Weights of a small transformer language model.
Size: 9 layers, MLP 2304 squared ReLU, 152M parameters.
Each number is 500 + 25 x the weight over the matrix's rms, rounded and kept within 0 to 999. Layers, rows and columns count from 0. Numbers have three digits each.

# layer 2 MLP down, 768x2304, rms 0.0434, rows 214-264, columns 0-127
500456450537478483541515458533520474497461511491526495562558494544494516468477518450482493461480480490488526463470500455531499494506557516487505490515464516500482545475512516512485511507551516526490506499515507486473495522484559486515489472474508512461493463523502503482504470519515457472482492519492504442526544498494488507468518478498503489498515482525528505492453476519524505521478
471517469486490470476532508500517531480557518521518544494446509487488502482519472447455526497518504446470539488488523495514469512507497537503535530535483522520499555478554530482523496428480514545480508523504477476502497510518459485529510448495481507536515499466470487482488490515493524522498473500481529429486481497502489520507535461525501482498499473488488530521500466509494539491497
509531506532476492516472500516494475497496530490502512529533453500503482486491479479518504455482530507497536455521499470527480509529535534511509495480461489528452493464592459527499478486514502515469496537527506503520489538504519532527502527486442466495527485480538509541513522492506509508498553540499498465501488501485503521499518512547518527475496497506495526488482465529492471505514
451526492526485525505480479483459482475551478531512483552522514508499504496513521527519479556476497494502469492471549477450446512546533486445484489515475523513476536479489512479538496526508481499488547507495479546532499500505442504502524555512446504534497461519513505474517528493535499535471545549493501487489487497483532462523510495483496503492493544480511492527484509475472475490496
513494565515455557493515540513536480472487539527526489522486469473458499515488542486496537502480490538455520506452466503498500481521466498477508514438480476510512485534471435507510503486519469510510509469547474557485493474481481497514472508510505443544531496521498477523526493494514552489471490506511491456523506493503505535555534500497477432490502519458483495492489514483499488515493
508524495509535499524480503482505470497488542458534511484499520477526465478479449537514456533492486492548501501497489481509504502467530520504475467483503560510506489479479505494482530488507516470524500532507478518520468480509485496494504507499533472507515498504465515439506507530529534496472484476489530508481469455478500515497518497532476506492479470539476547472518512475528471493527
491480545452483544452497496491495531492512520517504478486441524492500485473512522551510471505497514504511511477505561530464496503499493460500509502513470431502506486517463485513473516504537493478492535497502463530531498506505501524521517491464498526527494515512497521491520496502505490460477466502487509484506496514467493514501495514448506514479522502505524463501495502483442514511504
511517478454507519480481566486522545460473535500545479510522535477476519503514476507532521476484514474527492498516505453508503507551510471493500500527514463467544518538485496531445494515484492492532462511556465504424501528504514496518465490540468489495554503495521519498483509468516504524519501531539465532497523494503504483526492489491474487525445524470532552526527527482478498524510
509483545486463473467531462528531534491524521524483488519505517505465471566537456480480464525512496514501537524494506491503551486522503531537529523508574532477499508555472461504487518515453487497532480431527479480496490511543541484518497498570476521527463565494516515493469481496453458479533516518564505494461500509500525531523524491508501525469518507495429471543500506516505500540505
468492501481496476511506522509518503485484503476478537493460495454513510470490479518504501478546563498463508479542412508502501479520515512487496500465498511484554503476459511486507489500541488475501500482504511482476526494513521515451483443467488522514568488487523468516520482483516477511487463498468491520524550518528510535506506457494449446536485480501517545501528488500524513466443
491504523505455492466491495484548481493496510487517518513514493476507482519472484507515505499497506545453524509466467457490517472496511532499488482497522499522511500500471460550472489477485495497473509483529485477513484493492483482517502485511472520485461455549548490441513496442540495520496500520485462496490551452479534509517475488523462470528452489510483491547495462515497476502509
509479469491532488508500530500479467528484481478547535460495482497520489481486504488521534487472515519475530511507475496519513508502502512525446484510531499531516516513531477453543473487472494523518504506453488532495473526475514494524478504480504527473504491518474513487457478488489485497489523529537523470475495508492507500480504513500474489483513524506475425485509509457506487515510
471508518514520511460470460512498499495488484538480476495524492515501544490514501471480467530571533447496481523507472480506479527463521505522522474512489520478540482500505520509538519500491482522495498509488538533471481546500502499483508552487518496451515465473492524482517488524504498473462502532483519458489497538527485520518545526507500509451511523464569522485499500493552531519483
513508486466484556496455496503483488480473474488517508478515480540537523514479538502494487514501496501521506546473474536528479498491481445498519471495489510529499503503470527458483499494484493478476499470485490474482509497488459493476486457484498512500498461495506519506505480507501524498508569547540517504410518523491508478454456490503524485436522485506480461519492511490472509507516
481501517530517502505515477502562517491465496488456485487481504443543479520522466470533533485484462506475495476509482478488539513515484495527488462502517522496525475477510495507481536523518498499510539492508463515469501534488478485483531502471508465525509520550481529480505492508472418503470518458532515500461515472481533544501524507541546493498531453494473510473484525503513494446472
508477483488502444502525534532550465491486503494479511486477490536539522494517506499550523519513484560537483507481524515506515511507479489501494546523500481450494495473514507521526509516500481520531532528488539489538496532482499475481501479456516514502530516506486478530500488485492483495510474482526490479524521523536533537510463525474533487513533501507503511474458501531434575487537
506519460485491538507529495539491541549479460487543508495436506441490505466491477463523492542484534474471565490466509522512456498503540493520535453511554510487530475439450461558513482475512503491503493523511489502448461501506496491490494508521514506506530506509464479522518541524511484465474517493492521486479490496515486495477491527481526502496474493491499535523541498500479486478532
465474479494476481523461474481485495530475488480482527476444542502503481490530466505533461468518489523511477502516496547493486479526473517497492462467496524511431515518510489503492506507505518525490498500477476477485488479475472501524499470499493488482481490461513521458475470460513497499473497522473491490539505482483542504469466474497523529517498495511483469482501450488463520490487
496516473511456473462501432454567428503536483528471554551475500499514488465522447496514499482528515538473493489519481510541513511513530531509484463518522512490484521489512511455483506506479541458541526491455495512494481471494530516490508542485492495497442516504501519513490507500519498431470527492504517485520481531537481521510495507493500501519534499484508495480458485450498490464533
522477522504479480500510487492503517501488565508494488483523482535469490515520529456461513504479495538503499509499543478502535484504496517442503513519510538502465516522494494512515497548431506528510493525465517516524486503519488511525475538483503550510492486496487509505493496521518520453517508489524488517485448490500488508521528465504506525498525545474471487491503498502521482514511
541456520502480444485505544504499505512538525511507499520540493464463500546516496513492476514492490518484512505534481488491510490439507531499499505503507535513537525516463500526517485510506493494520528508451499492505511492537479510473507516486513511479498493516482486511484545535544488525525505489489499444495508534495477458494498512512527525540475539506530533492457513506510477558463
494517514478489482472499541515510467551528499516502485524517521435493456531548502474482533512525488508513475461527492502487513514536493490522527496524460523482539520494493499492535488528499468486509508473529478500496485471526519519477490540532512489480541495501511486511474538480457539523548488479525509525499501520533480496520481487491443498508451542481483545520476502464482525477513
489535517484478494475484481506522526534459524490554503507461471505520498456507490527526494450510480490487550516497514459445489504449497495453473475522535471499465501460499466526499520462482458489436475510482507474493503502464454482501473506532523536484452506506500520481490460505498537448505503486534516525473483523469504521487475513452496512517514520539487456503475480489496495459508
496551514503524472523514565490508501498505464501524483461489498482526505500524472516492494493525499491516538466511565501440526487507476497528492507507518477501477478482522539493486463502498554525487542513487492515500505472491519524472510491507518505501491529504533493511506491477496508487551523491523489484458517497510520485494444508498509497484510537507485554516524494514500478485548
476529479506501499466514469485516474494518526480516528510547479506565489495516524490495523503478512490549494517509544529511523459507486496497511481486479503486510507517516484541511476499551504505537500489522454473497466470507530492516514525481507474475551540505504496506515514499535504493504498487510470548541499518519486514500493487494498467471509459472534476468483514473515527494494
494520499528482518493495486463501485505479479450494511537507484519492477531489513488542486463492492498490491526524481464531482520516497530477497471453508477497491510489467471509506447514473517541483531486516488512515474495479536490471508472464485444446506497468493519529517502498506523476511470544496490457517498491494519516511496502499531514493507537487541476478504506530510487482518
471500473496465527461517514502508496512492534538507506515487515515527486504460519496540499430533489476529535554443524473471568492504484492521486507459499468519470496509476450489502505461512510483480489487487509464452501484544461483501461501519499495523471450543491491512541527508500493487481471494500458495500473458487448524441519495495542501541460550451484542521466502503517503461475
491469514521484502489506469501547463470524503481506458503481506472523517482545499493504540496488477527496548498472479517499511508496470524540470558514484510501525492525503520490540486480514500461526447509512467474492511500529564486512518512487485475507533481486493521513506467508488500493523520456494487518528528490502534509467506502534468490489532481523495516529508456477498494516494
479476497522518485485550513512505515533526522506479541506454520525508496536523518485494509447475467511500467520557530496517510469469473517546497521514475487470504529486492476524500561466476462492557481487461525501531550525471532505505488493517465509507547520486492495507516528521522502454482485465491517503517464520497503540524491488524496486444498475499504504512507510499464510469509
532535497484567493506491476510517508519512495497528497493472497473521456490491455512549536526487461500511502522530493523483506497499536507467506531468531492473542509529514495502514509464518487508509494514491469513433511464472505469503523484478495514523507507483507517479500514507487520511483551478510514516512483492479507502498482487504516484478555525506483524528500512522493511488534
461519527523481498511483438475529501540528601479493501478550467495425469512456488532493511502489515462491497489502477509488515483485507453513528472494476525525490488464503472521487441484543546500499517480469497488515467499550486466494483502511505485540488478507493495462501490537507498514503500482497462507512494512493479508490543502495461490496519498474516537468470523465520519513470
501508493500490513524480532513560449528445503470505485497508489499458526523514486491477508529523484551504537501495501465481487541510565519490502521511538537499480522447546479512481508539488476486496512515498508473485459482507482473483513483472508531485514521524486523493495515504513507517548472498461536472506559463499472473517475502513506502552488460535498520474502508544514484547517
466504496523526471469483442481532482499476535498483444523477488495516488536472489524509539508472522472502472509496485498504484472504539531489485497541490478493541530485512495510524551472508506501522545544484493505497479508507532496493507530537547526477469490485496490533504510500488548515497500506521532495499448513494529510456526495477534524508467468522519497488475464470475504443499
511509498479482510527507521485505536461468504493494527442476463492499458480477490527529503533500497500472477531497537471488541529503500530529472503503492534521555509512471494488492497497483529530499529496452523529553509533494482523505514456533527454508515477492502488496433508516514543523555477488503525478528481460443519525497479547457505490512500476512463491470489462548498496506490
491503473507503479504485524524511492511505501480508535500481538484474460470495470515496486525513510545525499505448499533503516504499487497511478513468490521504500498527491554483533516485492532501493534479486496512493471442538444534530506492477465485530500472532498455499495539461509495466468516477512488499477495507533487487494524504484515480538514523465512479503527468526466505471516
457502496524485527483525437508533512492464506491525532500478485445433513457482515488468494493496493448481511492495484502493482463471471496514501513477499435520511458516493482528453489492477509507478526518498530500508498472508514510480490491514416521490508534496472486482503490493482533471532456532508500489479512502538509496518538513497512516496537488519506439478495487532538488521524
501468472535528514519495549518487520514504559495529482497506485491530493509505493548524487527519454509517482510509484525556536475501488476512478495502508504496482518478535523526503496494522506495463507500528532536486479493501529522469509504521498513465576469515531509538518545469529493503465520506519461546488527513567488511508532518499480529502485480453510535526515498519482521502486
508516524522465514518487522522472495500495501498512507536481488500508516529538501497510459495515511497472510501487487523543489524480492498519514491469479482484523497493461459506492547510515526517548468487475524512497531522486483511487435521490525509474505551483508504511510527530512518472492483497471477505536477471516512457484461491504522501506477523478536473513475473474502480482443
522526475482469526484514527485512500457508525475493495510491517499516498520541519530491507485526530503521503461519519529523514502546488480465505519503510469494568513551484504520560486496534511502502501506469489473466527514484531499486502497503493499476538533518532476516492547493497469538512471523513515525518459569516529485501482485538463529468461517510468518463530483462474499475551
493578478485488480516511465463515498514503513502499489496512573505550462508486568516472478483464495477525522474484509494516484501548538494514482540504549489473484474496529532450501523485530513540492545528478521483506524509500540499524528475508454492523464476475458497497476506495506501519536500518523528453526471516474510510530501517485493458490499477517483461507473524494499510540517
546511518509519469501514529536514490474534483513492525483508504498502463515517472533480493492481527503484496493504529485522509520529517512500499550482489488471531487538500522517507524514512513467476514468505484542518486504501501483487540509549497448507483512550469517506500470500485504510529509487514531478475535481473482498488508483511501486495530427500500512531531484480517476484501
507544527531506480544527477440506478519521526521492481465464474484503508526471494507494473493504480510485489509552498500479518484511477506502489486466474456543467467530537472481506503466501498476452465518498507516514495501465492497496493530515584541477501511481481514486490485524498520481502457516523500490460483506503509477536473504516472493451503561512534525489476541502537495493489
484485477513496484505531487485455487515527504484475524535500533518509472473521566521488430495493518542494479546474440474531533488485525539487472477540530514489512506501520507426523488491458458498521516528574518530534512482476492500445514499515523504511521506434555453457511484476507487485482458510512524489475472540495527507503539499498509538524506517492493457526466478509440498492541
472477494499505522529507443539518506526453483509510491479488478542476507500495516450481523432517485515504524510459495520452509449476466477522520497508485503522525468510533489555467488463520457503533495493467469510488493526487512492533442501484469517502515499507496500453484519536516522475472471525509499509510462499478469477505474455475468484479488514495511504510529479463503473522466
531469509480488486491512499486485507505445473524477536508505533494506500510513497464491498518521502498527505519528505480494488492468506490524486520516484516468469489485521508457474485502509561509481541479493515486491509502511495488510510504503461508503502538447491518512495527545504465486509514497514490466522502510522451511525482493499512531467502506505476466513497518508517481537524
537499502484509547522509476546452472486523460507488490475500518508512559516526497501499515531543468509496462511510480495517556492529580558471533542533525529466464514510521501552475465527531505512474476518493474539536522507447513478496539524524534519559520460503514529526460552462476492494491541462529571494480507508502510477492531519465479514500533488523532494506500514491519488455561
450483525460472505534529519490507459518545502488487527485469505483500524520470540497502496498490484565501506511471472547469492512484503457498507522475500522516505470541489524481499509484487500557500478475512502473493516520511525552490463524485477456512491502500517541494514536482478473501512467491501481469482522502501534506446427500542449519516564512482465552490480519504532535511491
509519479458541482483486516510549492478497493493546499532481493561476452485505506520561505496508534486535498479519542479526496508493534521482460496504500557501501515540512524502507521505451486448470484504458491508470512497486541509506529458471502524495539465508483526532504481482467527566531497507518503558498492513514506517508509482466509483479546479537499480532530521491483497518519
526467497472501488511516468468507503536442496486523524506514541502509483486517509504480505511496511481502498463513520508512525490478500459486508518477491519526481503509525470487510527515483467487488495494490522476514504459530482508538502506500477506486498470462522466494454539487528478457512508510566473502506466479497490508512456501491505553490497521507468461509510483494510485516523
511500513527596494483478496491489464545494528502455453524486492512495531530559497507567465521498544456466511511537490527506515519497541488477498512519477515482526488480497539522473508510562536492502488580515491512484489443507476507486546532516517484528501532501549508525519509531492491486457498460523504502506569451545492484495498510514506458474508566506540467479522474489537487493494
476526516538508507523519575490523510517460457531544510440549542501510520537486490430481476474500509478495498477517496487481504515507544470560565502527491471487498477514500487475516500476526493511492529495493456504530486493476517498488486546529480487489457487517491554493501473553500477506558480525471520474501514486461522457507479519531499463454541493499505516493515534529502502534517